{"n_layer": 10, "head_dim": 64, "d_mlp": 512, "activation": "gelu", "norm_eps": 1e-06, "qk_norm": false, "init_std_up": 0.0391, "optimizer": "soap_variant", "beta1": 0.95, "lr_head": 0.00562, "final_lr_fraction": 0.0, "doc_mask": true}
Each number is 200 + 40 x the weight over its row's rms, rounded and kept within 0 to 999. Layers, rows and columns count from 0. The size before them is the row's rms in percent of the matrix's.

# v: layer 6 attention value, 256x128, rms 0.278, rows 72-124, columns 64-127
# o: layer 6 attention output (transposed), 256x128, rms 0.256, rows 72-123, columns 64-127
v72,086,228,171,157,192,182,207,149,265,238,184,214,229,172,144,170,202,275,258,187,204,220,221,178,261,260,200,240,233,114,188,127,172,171,195,245,215,171,190,162,207,205,156,210,243,168,223,209,188,248,159,154,192,136,177,186,194,226,180,255,193,196,186,160,231
o72,080,226,151,285,207,326,190,200,242,181,220,233,164,211,233,281,246,206,172,268,144,199,229,277,190,198,191,233,193,195,206,169,162,154,148,203,251,241,214,168,207,241,219,108,178,178,199,228,209,224,212,209,226,203,230,211,333,185,205,190,123,203,202,179,191
v73,079,121,134,141,173,209,209,220,211,207,209,289,226,196,170,287,233,271,231,226,172,176,101,219,214,197,215,162,245,273,250,105,235,185,189,180,188,95,159,195,230,199,181,195,146,222,223,150,316,198,138,183,138,199,179,176,201,196,227,169,202,210,204,195,253
o73,082,175,248,198,209,174,216,184,200,267,186,168,180,231,176,186,164,226,187,157,185,252,162,243,86,166,218,259,147,128,194,196,243,145,201,160,257,161,247,195,195,179,236,141,189,268,136,206,175,289,242,185,223,250,231,210,179,202,183,223,198,147,171,289,235
v74,082,203,194,201,207,231,161,234,182,197,262,190,176,183,212,182,189,193,247,234,220,159,227,226,151,213,207,197,248,189,188,255,161,161,236,279,154,207,179,75,221,139,213,204,247,218,125,212,241,159,91,250,194,210,153,155,213,174,219,231,186,185,172,177,197
o74,081,163,207,236,227,112,226,169,178,199,184,168,112,274,207,181,199,200,244,248,267,209,152,242,258,187,193,188,156,196,184,199,184,133,127,142,250,131,185,214,213,181,270,155,160,133,239,117,210,226,216,131,159,155,205,198,152,143,175,154,192,164,182,168,227
v75,083,170,233,261,204,234,206,207,199,187,251,187,201,195,181,206,195,193,181,181,202,181,167,172,229,141,258,190,207,195,165,169,224,235,188,285,184,181,245,258,251,174,233,196,124,246,163,243,164,164,256,177,290,162,163,261,171,120,262,207,201,206,129,240,157
o75,088,208,223,169,146,168,145,201,173,211,149,161,72,302,244,212,217,252,174,239,215,218,197,171,255,126,214,208,262,208,236,225,196,188,208,288,235,215,184,184,223,260,228,251,210,261,175,206,234,181,168,193,228,234,161,136,280,202,183,158,195,152,223,206,93
v76,083,193,210,195,236,225,180,217,206,172,233,172,161,253,134,257,262,273,223,301,182,239,157,223,159,149,228,186,146,220,211,256,224,213,233,200,185,200,190,215,171,211,183,182,173,188,175,120,155,233,225,233,176,171,166,254,227,160,110,187,186,152,243,183,220
o76,084,197,157,223,305,180,201,224,342,188,219,168,200,179,274,216,183,180,211,204,208,228,234,199,228,277,211,235,197,232,214,217,226,221,147,169,214,225,188,193,227,216,187,229,200,214,198,283,247,160,167,203,141,295,182,237,156,257,212,206,239,196,210,153,125
v77,078,227,92,192,188,189,112,161,151,203,212,176,208,201,178,167,228,181,144,254,270,191,262,189,187,257,200,223,196,174,197,141,224,240,213,238,206,254,199,170,220,275,149,275,228,244,291,233,205,203,228,186,163,191,190,223,189,231,224,204,155,196,255,189,140
o77,080,190,135,226,180,228,246,225,138,182,240,172,254,168,212,172,232,208,198,224,189,131,112,143,193,131,137,172,229,184,173,140,149,103,214,251,222,247,192,310,224,227,140,154,154,207,198,184,190,144,172,189,228,215,222,207,221,165,200,151,145,225,175,208,109
v78,083,194,165,252,221,194,259,252,242,249,171,160,148,181,213,162,161,181,161,172,184,199,198,157,172,181,191,215,275,230,218,289,217,187,136,188,190,143,239,161,220,92,152,210,190,143,225,192,123,275,209,173,121,272,223,173,236,183,215,184,134,194,253,164,204
o78,081,243,203,245,245,167,289,179,178,195,182,288,231,189,178,135,209,205,177,173,203,221,89,204,232,171,214,238,167,233,197,268,192,254,190,164,199,170,165,226,228,315,182,184,226,178,200,136,214,188,240,194,233,179,182,198,240,201,222,257,141,170,239,267,194
v79,085,215,159,197,194,241,207,255,192,222,230,146,228,202,173,243,184,190,255,263,171,186,220,183,182,226,192,173,225,232,169,219,224,230,211,208,156,146,268,172,206,131,94,164,224,207,176,206,214,212,284,181,180,191,185,234,124,216,189,64,259,215,190,158,225
o79,086,239,189,230,224,171,172,185,198,172,223,214,203,144,204,250,172,277,302,134,127,231,200,289,191,217,159,197,202,195,195,147,162,242,182,206,206,243,202,212,237,194,227,206,153,179,152,270,309,234,219,206,267,248,234,199,167,145,222,224,173,238,200,208,150
v80,070,177,252,220,258,205,280,257,228,193,186,247,243,138,182,256,169,184,221,254,229,180,266,210,108,196,197,149,300,183,186,175,182,213,183,221,176,159,200,193,139,249,209,231,229,208,182,250,180,205,123,113,181,224,152,207,232,169,141,127,243,185,190,195,182
o80,075,255,196,158,187,111,251,168,142,272,101,177,245,201,109,213,180,223,221,193,169,211,200,242,156,290,170,184,175,158,207,211,183,143,192,196,118,225,222,169,197,179,178,125,175,152,127,121,149,218,216,156,252,201,218,128,200,150,176,173,242,212,153,167,201
v81,088,132,271,148,190,164,193,273,191,123,182,211,255,192,251,169,251,238,197,239,196,148,146,203,158,180,221,190,195,221,190,236,211,229,155,265,162,227,211,189,194,144,266,162,160,167,226,181,103,169,190,231,203,188,200,141,230,173,168,296,199,211,225,148,160
o81,088,168,202,168,215,194,83,199,133,212,184,159,223,189,196,133,257,214,177,223,200,243,202,209,179,255,140,204,134,291,210,177,226,224,209,257,181,225,221,232,241,222,184,164,241,168,192,175,222,227,186,163,114,254,171,194,197,187,238,174,188,161,249,183,166
v82,081,255,235,210,200,199,258,119,190,126,173,189,208,181,162,240,163,197,191,180,274,236,199,226,159,163,163,236,216,264,140,184,241,229,208,239,223,201,222,153,191,194,178,173,177,122,231,253,124,211,219,198,195,156,154,230,209,247,120,194,246,190,276,197,202
o82,082,203,231,215,227,203,144,210,283,193,259,163,204,203,200,134,228,202,183,153,244,174,246,214,186,297,214,161,165,154,196,89,218,203,230,236,169,201,240,135,252,209,189,202,185,153,195,186,217,266,181,168,178,200,182,202,245,226,209,302,254,243,191,247,250
v83,083,276,281,209,162,226,238,264,196,220,243,184,186,162,176,168,229,197,204,142,104,256,187,283,230,153,170,220,204,224,226,232,163,217,167,215,262,237,252,201,241,152,160,239,216,161,157,208,184,190,255,173,128,187,207,210,187,159,256,170,315,197,175,212,209
o83,079,187,149,184,217,183,136,179,216,50,213,179,180,232,195,177,234,192,241,142,200,120,145,197,237,212,247,282,219,132,148,188,260,147,228,195,176,207,234,127,153,200,248,239,188,256,229,249,300,274,215,206,150,266,187,176,171,157,190,195,132,276,250,177,234
v84,082,124,260,248,220,259,247,146,200,239,197,158,239,246,207,134,267,210,247,223,219,181,254,264,199,171,278,215,190,201,180,234,242,240,209,240,173,179,236,196,170,213,214,176,170,207,164,234,184,171,157,220,226,165,236,211,323,278,190,191,233,205,138,205,244
o84,087,176,236,258,183,265,214,146,189,248,172,216,147,162,215,262,197,145,196,250,158,180,153,215,275,242,266,207,186,289,213,272,147,190,138,235,177,260,195,217,214,224,190,238,209,217,184,209,214,212,181,197,181,191,206,215,128,169,273,226,193,234,236,207,148
v85,086,196,130,238,189,230,187,190,218,210,181,189,146,245,178,188,206,296,226,222,206,195,215,221,230,273,219,254,230,226,152,144,249,187,144,178,120,211,218,156,206,238,164,204,219,240,184,252,194,210,185,206,33,157,252,217,174,203,163,131,187,205,189,165,278
o85,084,206,301,273,146,239,239,148,246,203,233,276,173,107,226,189,232,225,192,164,256,209,169,224,174,184,210,208,224,216,219,184,295,206,202,146,297,207,195,138,199,237,261,137,160,169,201,228,188,229,209,184,254,170,159,239,191,193,233,256,179,236,197,217,264
v86,077,172,230,223,237,203,273,206,299,190,197,184,179,205,223,166,148,227,257,139,150,212,184,217,186,246,252,163,196,248,206,195,195,205,214,239,240,168,239,129,230,180,186,133,220,110,205,238,125,244,204,207,230,113,192,238,140,127,201,219,263,186,208,184,210
o86,081,175,189,252,141,164,152,225,186,204,279,175,206,193,158,167,221,175,205,169,186,226,175,289,173,172,171,294,189,253,172,193,253,223,180,232,135,98,225,160,268,192,119,185,188,262,210,169,288,293,229,200,176,227,205,238,244,259,171,159,195,253,154,175,145
v87,081,188,221,227,209,174,171,240,136,184,153,231,235,190,155,148,173,157,245,154,239,245,225,158,182,195,162,235,225,221,150,203,218,146,198,230,178,179,167,169,169,216,220,161,203,207,157,231,207,208,218,199,221,183,226,239,238,265,214,160,174,244,267,224,216
o87,087,194,197,213,216,208,265,153,216,250,224,141,179,228,187,185,251,231,230,169,164,175,264,262,267,214,219,231,198,222,214,162,173,132,199,164,223,188,183,201,287,249,199,220,183,263,121,226,209,170,138,194,125,133,152,117,169,220,205,225,205,153,230,131,160
v88,075,201,155,134,186,236,210,228,160,196,290,237,183,221,153,219,154,142,219,206,171,257,216,166,213,221,179,201,254,231,226,173,194,181,196,200,194,205,180,229,226,227,212,170,233,194,207,223,240,218,193,196,255,176,191,148,228,180,112,220,205,209,146,206,207
o88,074,232,178,214,167,143,256,208,201,206,112,221,152,230,223,178,184,199,209,267,179,107,197,226,207,100,219,228,178,107,183,312,236,210,211,231,297,213,249,221,218,181,181,204,157,166,162,204,134,182,222,139,212,254,232,255,270,237,247,234,251,212,218,165,238
v89,090,163,194,290,166,182,160,143,231,191,166,205,134,220,241,237,261,228,188,182,171,139,254,228,212,174,196,156,190,285,191,240,184,242,194,208,164,232,212,251,184,176,210,207,190,192,174,170,281,249,258,131,253,215,208,155,187,192,248,153,180,265,139,252,177
o89,087,199,184,197,211,166,133,264,204,182,169,137,201,150,208,247,239,195,117,216,244,241,217,222,181,216,185,159,178,227,168,216,245,193,287,191,191,245,206,154,161,191,157,241,272,221,226,201,209,209,217,257,249,221,231,174,156,202,189,197,183,162,253,181,218
v90,082,191,235,194,156,119,232,162,145,261,209,191,144,158,270,239,168,182,276,207,210,177,216,224,203,213,254,233,187,179,229,210,209,127,201,195,223,89,207,245,190,209,217,121,204,233,183,140,211,213,204,174,231,170,129,190,266,235,234,179,174,201,233,323,182
o90,084,202,196,227,213,232,206,201,325,194,88,257,210,251,224,231,179,175,226,184,114,212,208,280,177,195,181,172,149,199,267,255,163,124,238,183,166,235,214,195,183,229,169,256,226,209,204,244,214,201,170,212,193,218,161,189,231,241,166,219,212,223,161,231,274
v91,088,213,216,176,134,178,310,176,237,217,173,210,229,99,211,212,207,171,232,171,190,221,157,253,201,174,248,143,198,218,179,180,190,219,222,225,179,209,210,146,263,204,213,209,200,205,186,155,198,116,164,177,212,193,167,191,189,173,142,204,203,260,188,177,182
o91,092,273,123,227,190,190,102,223,218,149,91,194,230,212,172,196,218,186,217,200,274,177,213,240,214,189,157,244,184,215,203,227,197,161,223,189,167,194,208,222,172,202,170,215,221,173,148,261,269,221,231,189,218,134,215,232,244,180,223,230,233,224,112,273,177
v92,079,159,254,259,161,146,181,163,185,225,200,221,163,200,259,197,203,192,177,264,221,152,233,189,163,257,165,300,213,130,145,151,226,234,166,173,188,156,215,212,264,226,225,238,210,232,233,234,200,124,168,235,191,104,233,185,161,86,212,200,212,228,127,238,183
o92,082,197,257,183,159,174,175,162,159,291,213,241,123,207,244,140,209,229,193,231,192,218,207,212,255,184,229,109,272,169,235,180,259,206,149,219,145,208,224,212,175,249,240,184,176,203,219,185,209,189,185,95,222,172,217,187,213,164,220,121,198,218,259,205,229
v93,095,205,250,228,136,228,145,102,161,185,121,209,254,214,174,270,210,301,157,245,158,162,232,277,161,193,274,218,225,201,259,152,186,177,187,258,155,169,199,192,166,208,179,185,168,135,226,235,203,202,185,240,201,278,155,268,244,212,209,236,139,195,156,182,185
o93,089,219,189,199,244,202,154,231,133,270,212,235,181,248,202,161,170,189,175,152,239,214,178,186,188,218,184,162,238,340,233,188,203,175,221,157,119,257,210,213,240,181,229,132,283,167,197,148,188,205,216,225,171,223,200,158,159,210,148,223,168,150,157,283,189
v94,083,245,219,166,279,109,254,214,170,140,214,232,284,266,230,194,162,218,237,209,201,143,181,222,233,142,178,189,210,261,152,181,188,184,140,116,229,202,211,165,229,139,282,135,212,220,246,243,166,193,272,198,204,176,283,139,234,164,207,280,212,261,165,223,194
o94,076,202,262,183,141,253,226,132,165,288,121,173,252,167,200,170,229,146,226,300,140,208,240,138,229,180,264,130,266,173,252,166,189,202,245,221,215,203,214,199,201,195,159,259,206,161,207,206,171,240,191,226,209,232,233,137,255,250,215,205,175,166,212,217,204
v95,080,148,260,186,169,196,218,144,242,261,209,224,236,244,136,187,207,176,204,175,173,158,180,151,188,187,261,123,150,165,208,197,240,149,290,146,202,221,227,203,197,231,264,213,160,218,191,253,184,210,211,233,130,238,108,168,135,227,190,99,222,211,169,146,189
o95,085,198,178,131,245,215,235,180,241,129,227,186,127,241,186,237,115,267,253,223,313,219,219,200,171,221,196,215,205,269,171,206,191,190,216,220,188,226,177,181,213,212,207,173,243,228,185,206,242,175,262,258,221,240,227,222,188,208,132,266,308,222,147,112,230
v96,093,203,217,158,151,200,188,188,196,184,209,234,202,189,175,245,218,200,202,234,217,204,190,292,204,212,224,201,111,194,115,184,178,200,201,190,230,248,165,258,207,187,127,194,148,170,128,131,206,218,189,208,234,128,192,254,221,189,113,214,182,193,259,126,218
o96,092,249,148,131,205,161,151,278,245,208,266,187,164,202,212,181,206,220,205,219,208,234,203,228,126,226,135,206,199,202,207,201,190,198,167,209,218,206,268,205,196,159,223,188,264,283,153,236,256,127,124,171,211,198,247,218,201,203,227,255,245,185,156,224,189
v97,085,288,118,170,158,182,214,243,205,169,165,183,278,196,180,197,193,152,158,257,315,236,238,165,201,202,186,224,263,172,205,209,216,157,196,177,236,257,123,206,158,216,296,190,170,210,186,212,211,134,262,139,231,141,179,231,217,248,254,186,161,203,269,133,167
o97,079,251,174,209,255,192,214,135,191,176,210,182,172,198,234,177,189,129,200,195,170,186,183,156,214,230,224,101,207,132,170,199,131,260,195,188,275,171,218,136,201,214,145,225,204,158,228,98,195,162,279,126,194,142,229,188,202,189,234,244,178,166,152,111,151
v98,093,242,182,220,273,184,288,164,162,245,248,158,207,192,192,175,195,213,230,169,234,253,258,204,158,184,163,198,275,182,261,213,133,101,233,157,154,203,190,197,284,133,200,231,145,221,224,172,188,220,192,221,263,197,248,203,224,173,240,184,151,207,181,230,162
o98,091,206,222,195,157,208,206,285,181,187,138,236,142,244,190,178,217,218,151,170,135,118,175,186,165,187,205,199,272,128,152,205,175,158,189,119,291,192,138,158,177,226,202,247,169,175,146,128,212,185,153,199,225,166,145,139,299,221,151,226,148,179,241,177,145
v99,086,268,217,218,150,220,210,218,151,230,220,245,212,148,175,193,230,170,214,242,184,234,146,308,193,211,164,220,246,224,204,196,211,168,224,156,187,151,182,236,200,119,196,152,155,276,193,223,272,175,248,236,185,221,165,232,225,269,136,130,175,236,168,209,166
o99,085,112,230,202,223,194,146,193,198,157,157,247,183,188,164,246,125,304,275,169,221,223,182,181,167,227,196,152,268,272,207,194,190,170,170,209,126,214,227,165,184,161,230,286,209,197,194,259,131,189,156,205,261,247,215,185,116,163,219,278,188,194,157,234,139
v100,084,177,193,304,285,157,178,175,178,206,109,166,185,174,204,212,174,172,201,151,223,115,243,199,191,180,232,213,268,240,150,173,216,184,131,185,276,216,246,213,285,209,177,190,179,212,260,192,193,232,200,203,209,196,263,219,191,232,147,299,204,182,223,219,238
o100,085,250,191,241,193,230,206,225,197,207,253,211,267,219,226,170,268,172,108,182,114,256,204,176,207,168,246,185,198,207,207,214,209,156,229,189,177,207,187,280,207,289,266,204,187,200,197,177,189,158,265,257,194,220,195,166,208,165,232,232,240,168,268,282,167
v101,083,251,199,238,196,212,244,221,239,250,225,241,210,230,192,219,183,134,187,243,143,263,231,189,224,122,163,191,189,121,187,299,200,200,174,176,145,186,191,225,139,247,234,201,197,265,244,229,220,177,198,235,239,230,185,177,215,193,168,175,271,207,164,188,170
o101,081,220,262,182,193,208,303,152,261,177,55,165,176,194,220,229,248,195,293,118,204,96,157,145,199,171,155,202,296,209,162,276,242,207,250,219,236,212,202,233,193,205,210,157,189,205,176,211,155,194,233,221,244,150,202,204,221,194,225,175,200,213,149,193,224
v102,094,234,125,226,155,201,201,129,234,158,200,255,199,180,268,256,231,273,152,253,193,164,220,199,156,209,144,161,296,253,99,202,198,167,270,225,161,211,275,174,181,248,180,231,199,178,220,246,169,223,167,216,181,267,256,170,151,151,224,185,180,154,211,204,184
o102,088,203,198,211,177,201,156,198,215,240,163,240,208,197,245,199,237,175,224,139,190,239,120,143,195,236,189,223,235,246,178,157,238,179,232,127,131,251,193,248,213,166,234,215,207,179,219,142,174,258,268,159,224,271,161,236,189,198,172,191,261,247,240,142,225
v103,074,218,159,133,204,248,194,210,199,265,178,210,210,261,243,212,273,204,188,183,211,257,246,215,230,229,148,180,266,212,215,224,239,187,136,202,147,177,296,306,146,200,180,193,138,241,166,221,175,222,291,221,171,194,154,267,244,192,130,185,206,221,198,164,273
o103,069,232,193,99,246,227,146,127,122,215,242,208,210,196,188,182,131,137,201,234,147,154,145,191,207,249,270,160,298,247,229,173,197,262,176,199,211,208,202,210,206,237,167,193,192,164,251,229,178,202,167,177,227,178,259,217,110,167,229,240,256,189,189,145,137
v104,088,234,223,189,177,250,277,200,233,211,228,242,165,197,264,231,246,261,240,228,157,269,247,224,243,221,197,276,173,228,181,183,182,185,187,195,154,215,165,148,280,150,156,144,156,204,290,210,194,208,228,223,196,223,147,169,184,195,93,233,176,181,211,156,209
o104,088,257,214,276,234,183,183,276,258,178,258,248,200,176,97,177,175,176,189,245,167,223,175,263,180,160,191,198,208,241,217,166,266,278,137,198,264,187,231,190,188,191,170,245,149,137,152,217,241,161,182,198,189,270,217,248,239,198,229,247,225,168,262,274,217
v105,075,174,235,223,203,158,187,172,135,148,176,173,100,242,128,172,195,135,211,218,155,238,242,147,233,226,143,161,178,194,236,170,248,113,236,181,195,173,226,255,122,204,163,175,182,304,134,229,149,187,207,249,187,214,256,223,181,214,216,149,177,220,153,215,188
o105,077,164,205,94,105,200,238,139,208,192,187,199,201,232,220,201,173,192,247,137,221,226,204,187,249,198,193,234,260,233,158,281,250,291,190,211,156,176,177,136,231,161,183,280,207,136,145,237,154,216,146,224,224,195,165,254,246,259,221,238,159,201,275,164,214
v106,085,207,269,179,153,132,192,212,172,236,240,251,128,261,150,195,145,192,150,169,240,169,191,200,159,209,187,190,154,227,209,184,232,198,190,255,171,219,165,187,202,201,179,175,170,240,163,225,219,184,250,169,203,238,235,208,232,183,174,203,177,188,250,230,155
o106,085,144,142,99,215,160,226,219,155,158,106,202,186,180,253,162,192,251,170,242,227,127,229,199,218,154,109,260,233,202,240,205,155,220,225,231,154,199,199,133,226,180,180,234,212,210,179,213,207,121,229,181,239,231,193,177,138,252,191,161,198,193,198,215,207
v107,081,222,151,222,230,201,159,219,204,251,137,177,122,232,155,283,211,225,227,151,140,208,161,220,210,145,198,216,171,264,251,218,140,161,163,258,253,193,230,249,163,171,227,246,242,185,268,188,196,255,135,226,207,294,193,192,239,177,174,178,148,223,232,164,254
o107,078,226,196,214,193,189,209,231,306,200,192,292,279,209,196,142,164,179,171,221,207,228,173,192,177,143,217,209,195,149,225,191,203,250,188,146,231,240,180,163,144,214,184,204,182,257,203,245,175,118,250,254,149,171,130,188,141,217,172,263,228,186,226,195,194
v108,081,170,202,206,197,174,189,221,207,230,157,255,196,276,241,221,259,244,242,279,163,162,204,149,255,225,220,224,190,211,190,223,152,156,212,169,192,254,191,106,135,268,191,178,215,223,198,242,243,226,169,210,198,191,207,206,205,222,141,231,253,211,165,171,259
o108,081,213,209,155,164,148,195,182,225,170,233,94,218,193,163,287,187,236,247,226,179,212,178,241,131,234,208,194,182,286,148,193,245,205,209,181,243,206,217,228,246,183,299,120,212,142,203,222,226,166,252,257,159,169,204,228,186,216,148,278,210,234,184,222,216
v109,090,207,231,165,191,198,207,212,155,188,212,153,135,175,224,175,265,219,217,138,186,206,182,254,152,167,221,215,223,165,165,248,164,259,237,101,205,244,218,201,228,159,217,114,202,183,215,153,152,184,206,253,140,269,224,172,203,265,211,178,194,252,204,195,273
o109,089,182,248,242,125,167,214,190,272,247,208,255,152,198,166,232,165,178,156,215,204,156,147,228,211,220,310,157,113,260,148,145,238,236,182,172,141,160,182,196,187,189,253,176,214,233,235,215,203,142,191,255,206,128,209,268,182,206,170,222,197,252,192,175,211
v110,089,173,155,175,205,224,169,156,190,180,115,184,250,144,175,216,129,150,215,237,196,198,257,213,172,222,184,261,213,205,177,202,194,135,178,211,188,167,249,185,233,219,214,208,182,148,253,186,239,248,147,221,206,163,211,218,109,213,123,199,245,237,188,123,204
o110,088,146,303,157,212,182,185,179,133,223,217,248,185,137,250,139,204,193,186,162,220,184,133,239,164,205,222,196,247,162,186,158,183,178,162,205,202,146,226,271,149,207,156,132,198,204,231,222,252,220,207,182,214,206,209,141,245,222,240,212,254,194,221,229,144
v111,083,274,141,197,202,248,193,239,250,147,234,190,215,142,122,225,207,156,174,119,218,227,222,129,131,177,194,196,180,170,237,175,185,148,226,173,193,199,240,175,147,176,205,172,210,214,249,161,218,189,131,150,92,195,233,176,173,164,185,221,169,239,230,117,211
o111,078,165,197,218,167,237,263,226,203,194,138,205,205,208,192,234,192,182,255,244,150,218,107,254,171,309,225,242,197,139,186,156,255,189,229,175,202,223,201,264,204,192,233,168,170,155,160,243,184,166,231,162,205,168,243,237,86,289,148,216,209,163,227,218,179
v112,084,244,195,216,222,132,76,130,207,208,173,196,243,201,240,302,235,226,232,282,174,214,158,184,125,168,173,280,335,228,118,214,263,164,199,199,216,217,190,170,142,240,176,182,207,193,203,187,246,180,137,238,226,171,175,197,222,284,212,180,219,167,217,213,221
o112,082,161,179,249,126,192,116,227,203,281,230,189,282,197,211,135,207,231,238,239,140,223,174,184,215,303,272,191,150,228,210,131,188,222,199,112,173,206,198,129,256,187,231,234,285,148,254,175,163,200,226,202,176,220,221,182,213,171,210,213,251,177,169,175,236
v113,077,234,229,88,235,242,249,210,293,109,160,191,239,178,224,235,199,201,182,207,206,207,194,245,220,251,139,112,181,197,209,223,265,192,240,199,162,172,298,183,178,229,153,215,146,124,195,168,257,186,158,211,291,188,214,127,139,264,222,216,182,169,205,170,241
o113,074,160,268,146,239,241,112,206,235,202,186,191,210,184,228,158,204,182,211,195,208,209,166,250,270,228,247,233,138,155,192,219,195,333,133,246,217,147,196,217,173,179,223,221,171,203,185,180,206,202,228,257,167,254,212,165,194,154,172,185,254,209,226,210,151
v114,082,211,228,256,122,156,249,143,233,231,211,167,159,211,226,150,204,198,259,180,194,173,215,236,167,277,232,146,158,285,186,283,304,194,273,187,193,199,225,206,209,181,246,259,172,248,148,165,202,151,203,197,237,245,174,219,234,208,227,219,155,183,215,228,289
o114,079,240,146,166,151,133,253,241,239,145,191,216,128,204,245,255,184,237,242,183,177,215,217,207,232,169,201,261,151,239,249,264,183,230,248,178,200,343,157,204,193,220,172,245,192,182,187,292,201,242,238,289,150,241,145,219,152,172,240,268,278,251,187,241,226
v115,086,269,152,206,124,189,146,176,242,182,147,177,178,123,185,236,213,278,212,290,163,247,190,200,209,249,248,307,207,154,193,203,140,220,220,202,103,218,184,191,200,199,202,209,220,182,190,78,227,241,178,172,213,157,187,174,228,215,196,281,282,181,215,198,154
o115,084,150,157,240,222,178,160,232,198,216,175,209,217,164,213,136,264,155,120,161,246,179,145,194,167,181,164,199,153,152,245,248,201,191,152,156,233,200,238,178,155,146,208,180,223,175,245,248,197,216,238,175,201,288,192,207,217,199,218,185,190,264,214,139,211
v116,087,224,221,186,237,213,195,132,234,229,192,246,190,214,257,199,235,247,165,158,228,165,174,198,148,236,249,249,213,167,178,156,229,172,210,217,273,195,197,169,153,180,112,219,165,239,171,254,240,178,221,168,267,190,165,165,238,219,188,196,206,203,188,131,164
o116,086,154,161,269,225,272,195,237,248,162,250,138,158,161,218,212,192,229,232,279,202,182,203,208,207,174,126,200,189,200,290,212,159,154,195,178,217,166,166,177,257,256,223,237,191,207,205,152,175,212,243,187,165,186,224,301,211,140,178,237,255,173,234,191,161
v117,087,232,170,193,193,233,177,141,229,238,263,163,130,228,192,135,227,175,151,171,119,127,184,197,229,183,187,274,128,265,277,236,157,191,221,210,190,134,164,203,210,186,170,181,197,222,250,236,278,231,201,248,178,224,151,192,205,246,138,205,190,189,163,202,209
o117,091,151,182,201,173,218,236,273,275,128,144,228,192,162,232,200,182,173,222,200,238,212,234,239,165,84,197,198,163,185,111,156,213,252,240,209,245,228,254,182,130,185,269,170,199,166,175,242,206,132,115,233,224,130,296,241,184,209,229,184,233,156,281,248,234
v118,077,196,223,212,201,141,215,203,197,183,258,215,194,129,179,228,210,203,205,270,234,211,158,191,173,207,168,193,178,210,113,240,143,173,193,146,193,179,215,179,234,170,206,166,221,243,123,137,168,227,183,234,177,187,188,224,259,168,132,251,104,191,199,145,175
o118,079,277,140,165,284,153,231,191,221,214,235,181,146,142,228,249,232,315,170,231,182,233,207,201,126,250,226,218,223,191,257,180,261,163,116,144,223,235,153,191,159,213,178,223,191,168,148,215,201,199,135,165,208,193,193,171,209,208,225,233,240,167,223,209,232
v119,086,212,242,236,150,243,158,179,223,233,184,230,232,236,214,251,167,215,139,190,308,184,152,233,127,182,99,221,193,205,215,238,189,225,146,161,161,136,209,186,207,123,210,276,273,248,200,163,137,201,265,118,225,181,257,195,184,164,210,189,187,226,255,181,160
o119,085,259,220,225,219,257,224,156,179,251,217,161,167,171,222,151,224,170,142,218,255,235,273,147,256,277,164,167,222,179,256,153,243,228,211,223,225,182,182,237,141,206,139,204,236,170,197,195,240,216,223,169,224,189,161,263,220,140,192,136,179,151,205,200,172
v120,081,187,222,195,210,238,154,262,169,244,201,243,150,217,203,185,268,210,256,264,262,232,123,212,157,187,210,262,248,190,175,159,210,221,244,186,226,170,248,146,171,212,170,220,158,147,154,175,244,178,175,144,162,191,176,173,155,167,136,128,274,118,195,223,236
o120,082,214,149,242,187,172,234,218,220,144,210,144,292,165,176,113,205,191,233,201,127,194,208,214,128,193,173,205,161,272,153,190,272,113,142,250,237,168,213,163,145,195,238,182,282,202,181,169,228,227,211,219,209,221,175,234,156,195,191,177,187,276,170,168,157
v121,077,233,237,211,154,156,181,172,184,240,205,209,222,152,231,229,175,170,213,247,135,172,186,218,213,218,135,248,165,202,241,193,233,195,186,240,295,142,177,201,203,176,246,216,200,230,183,210,229,206,172,195,155,147,164,150,154,202,240,191,130,210,198,217,265
o121,076,216,160,216,181,208,182,195,241,213,176,272,224,166,232,178,207,243,149,231,197,185,170,204,248,144,175,166,217,183,224,166,223,214,182,246,200,218,214,85,137,212,147,217,185,138,239,213,243,248,191,225,159,142,197,250,164,184,191,250,144,158,145,204,243
v122,079,172,271,174,234,196,96,216,213,142,151,166,226,227,154,215,284,225,184,243,272,225,202,273,217,135,243,192,247,156,202,225,168,192,284,214,156,210,222,145,111,229,156,179,144,202,179,226,207,243,229,206,206,111,204,255,181,267,160,209,214,167,173,208,286
o122,079,151,205,236,159,259,192,149,238,233,284,174,198,128,199,253,179,228,165,166,177,225,228,243,206,302,260,224,205,207,227,213,110,195,167,261,197,229,259,163,160,168,260,162,179,166,189,188,213,168,123,261,147,166,176,169,239,131,171,161,177,193,140,227,151
v123,079,206,179,162,209,211,232,175,179,148,128,150,211,182,176,202,215,185,195,152,188,288,195,154,219,152,241,205,221,178,316,251,177,217,171,216,212,199,233,175,176,229,191,229,153,169,188,174,179,207,161,194,237,196,224,139,307,60,199,176,223,182,233,229,193
o123,075,175,109,242,220,261,226,214,172,283,160,169,190,227,235,187,225,152,96,237,242,135,145,164,181,302,175,295,199,134,223,247,199,217,123,145,204,192,201,141,254,165,238,150,217,214,267,171,193,236,199,210,203,125,164,217,153,181,202,182,195,182,193,189,183
v124,082,274,264,235,192,240,232,254,118,148,246,236,170,171,145,273,244,221,209,230,191,190,181,235,248,219,199,187,221,101,204,263,180,149,148,170,196,222,208,183,177,206,185,227,118,215,175,162,171,264,209,149,172,205,245,194,233,165,165,278,220,202,172,194,163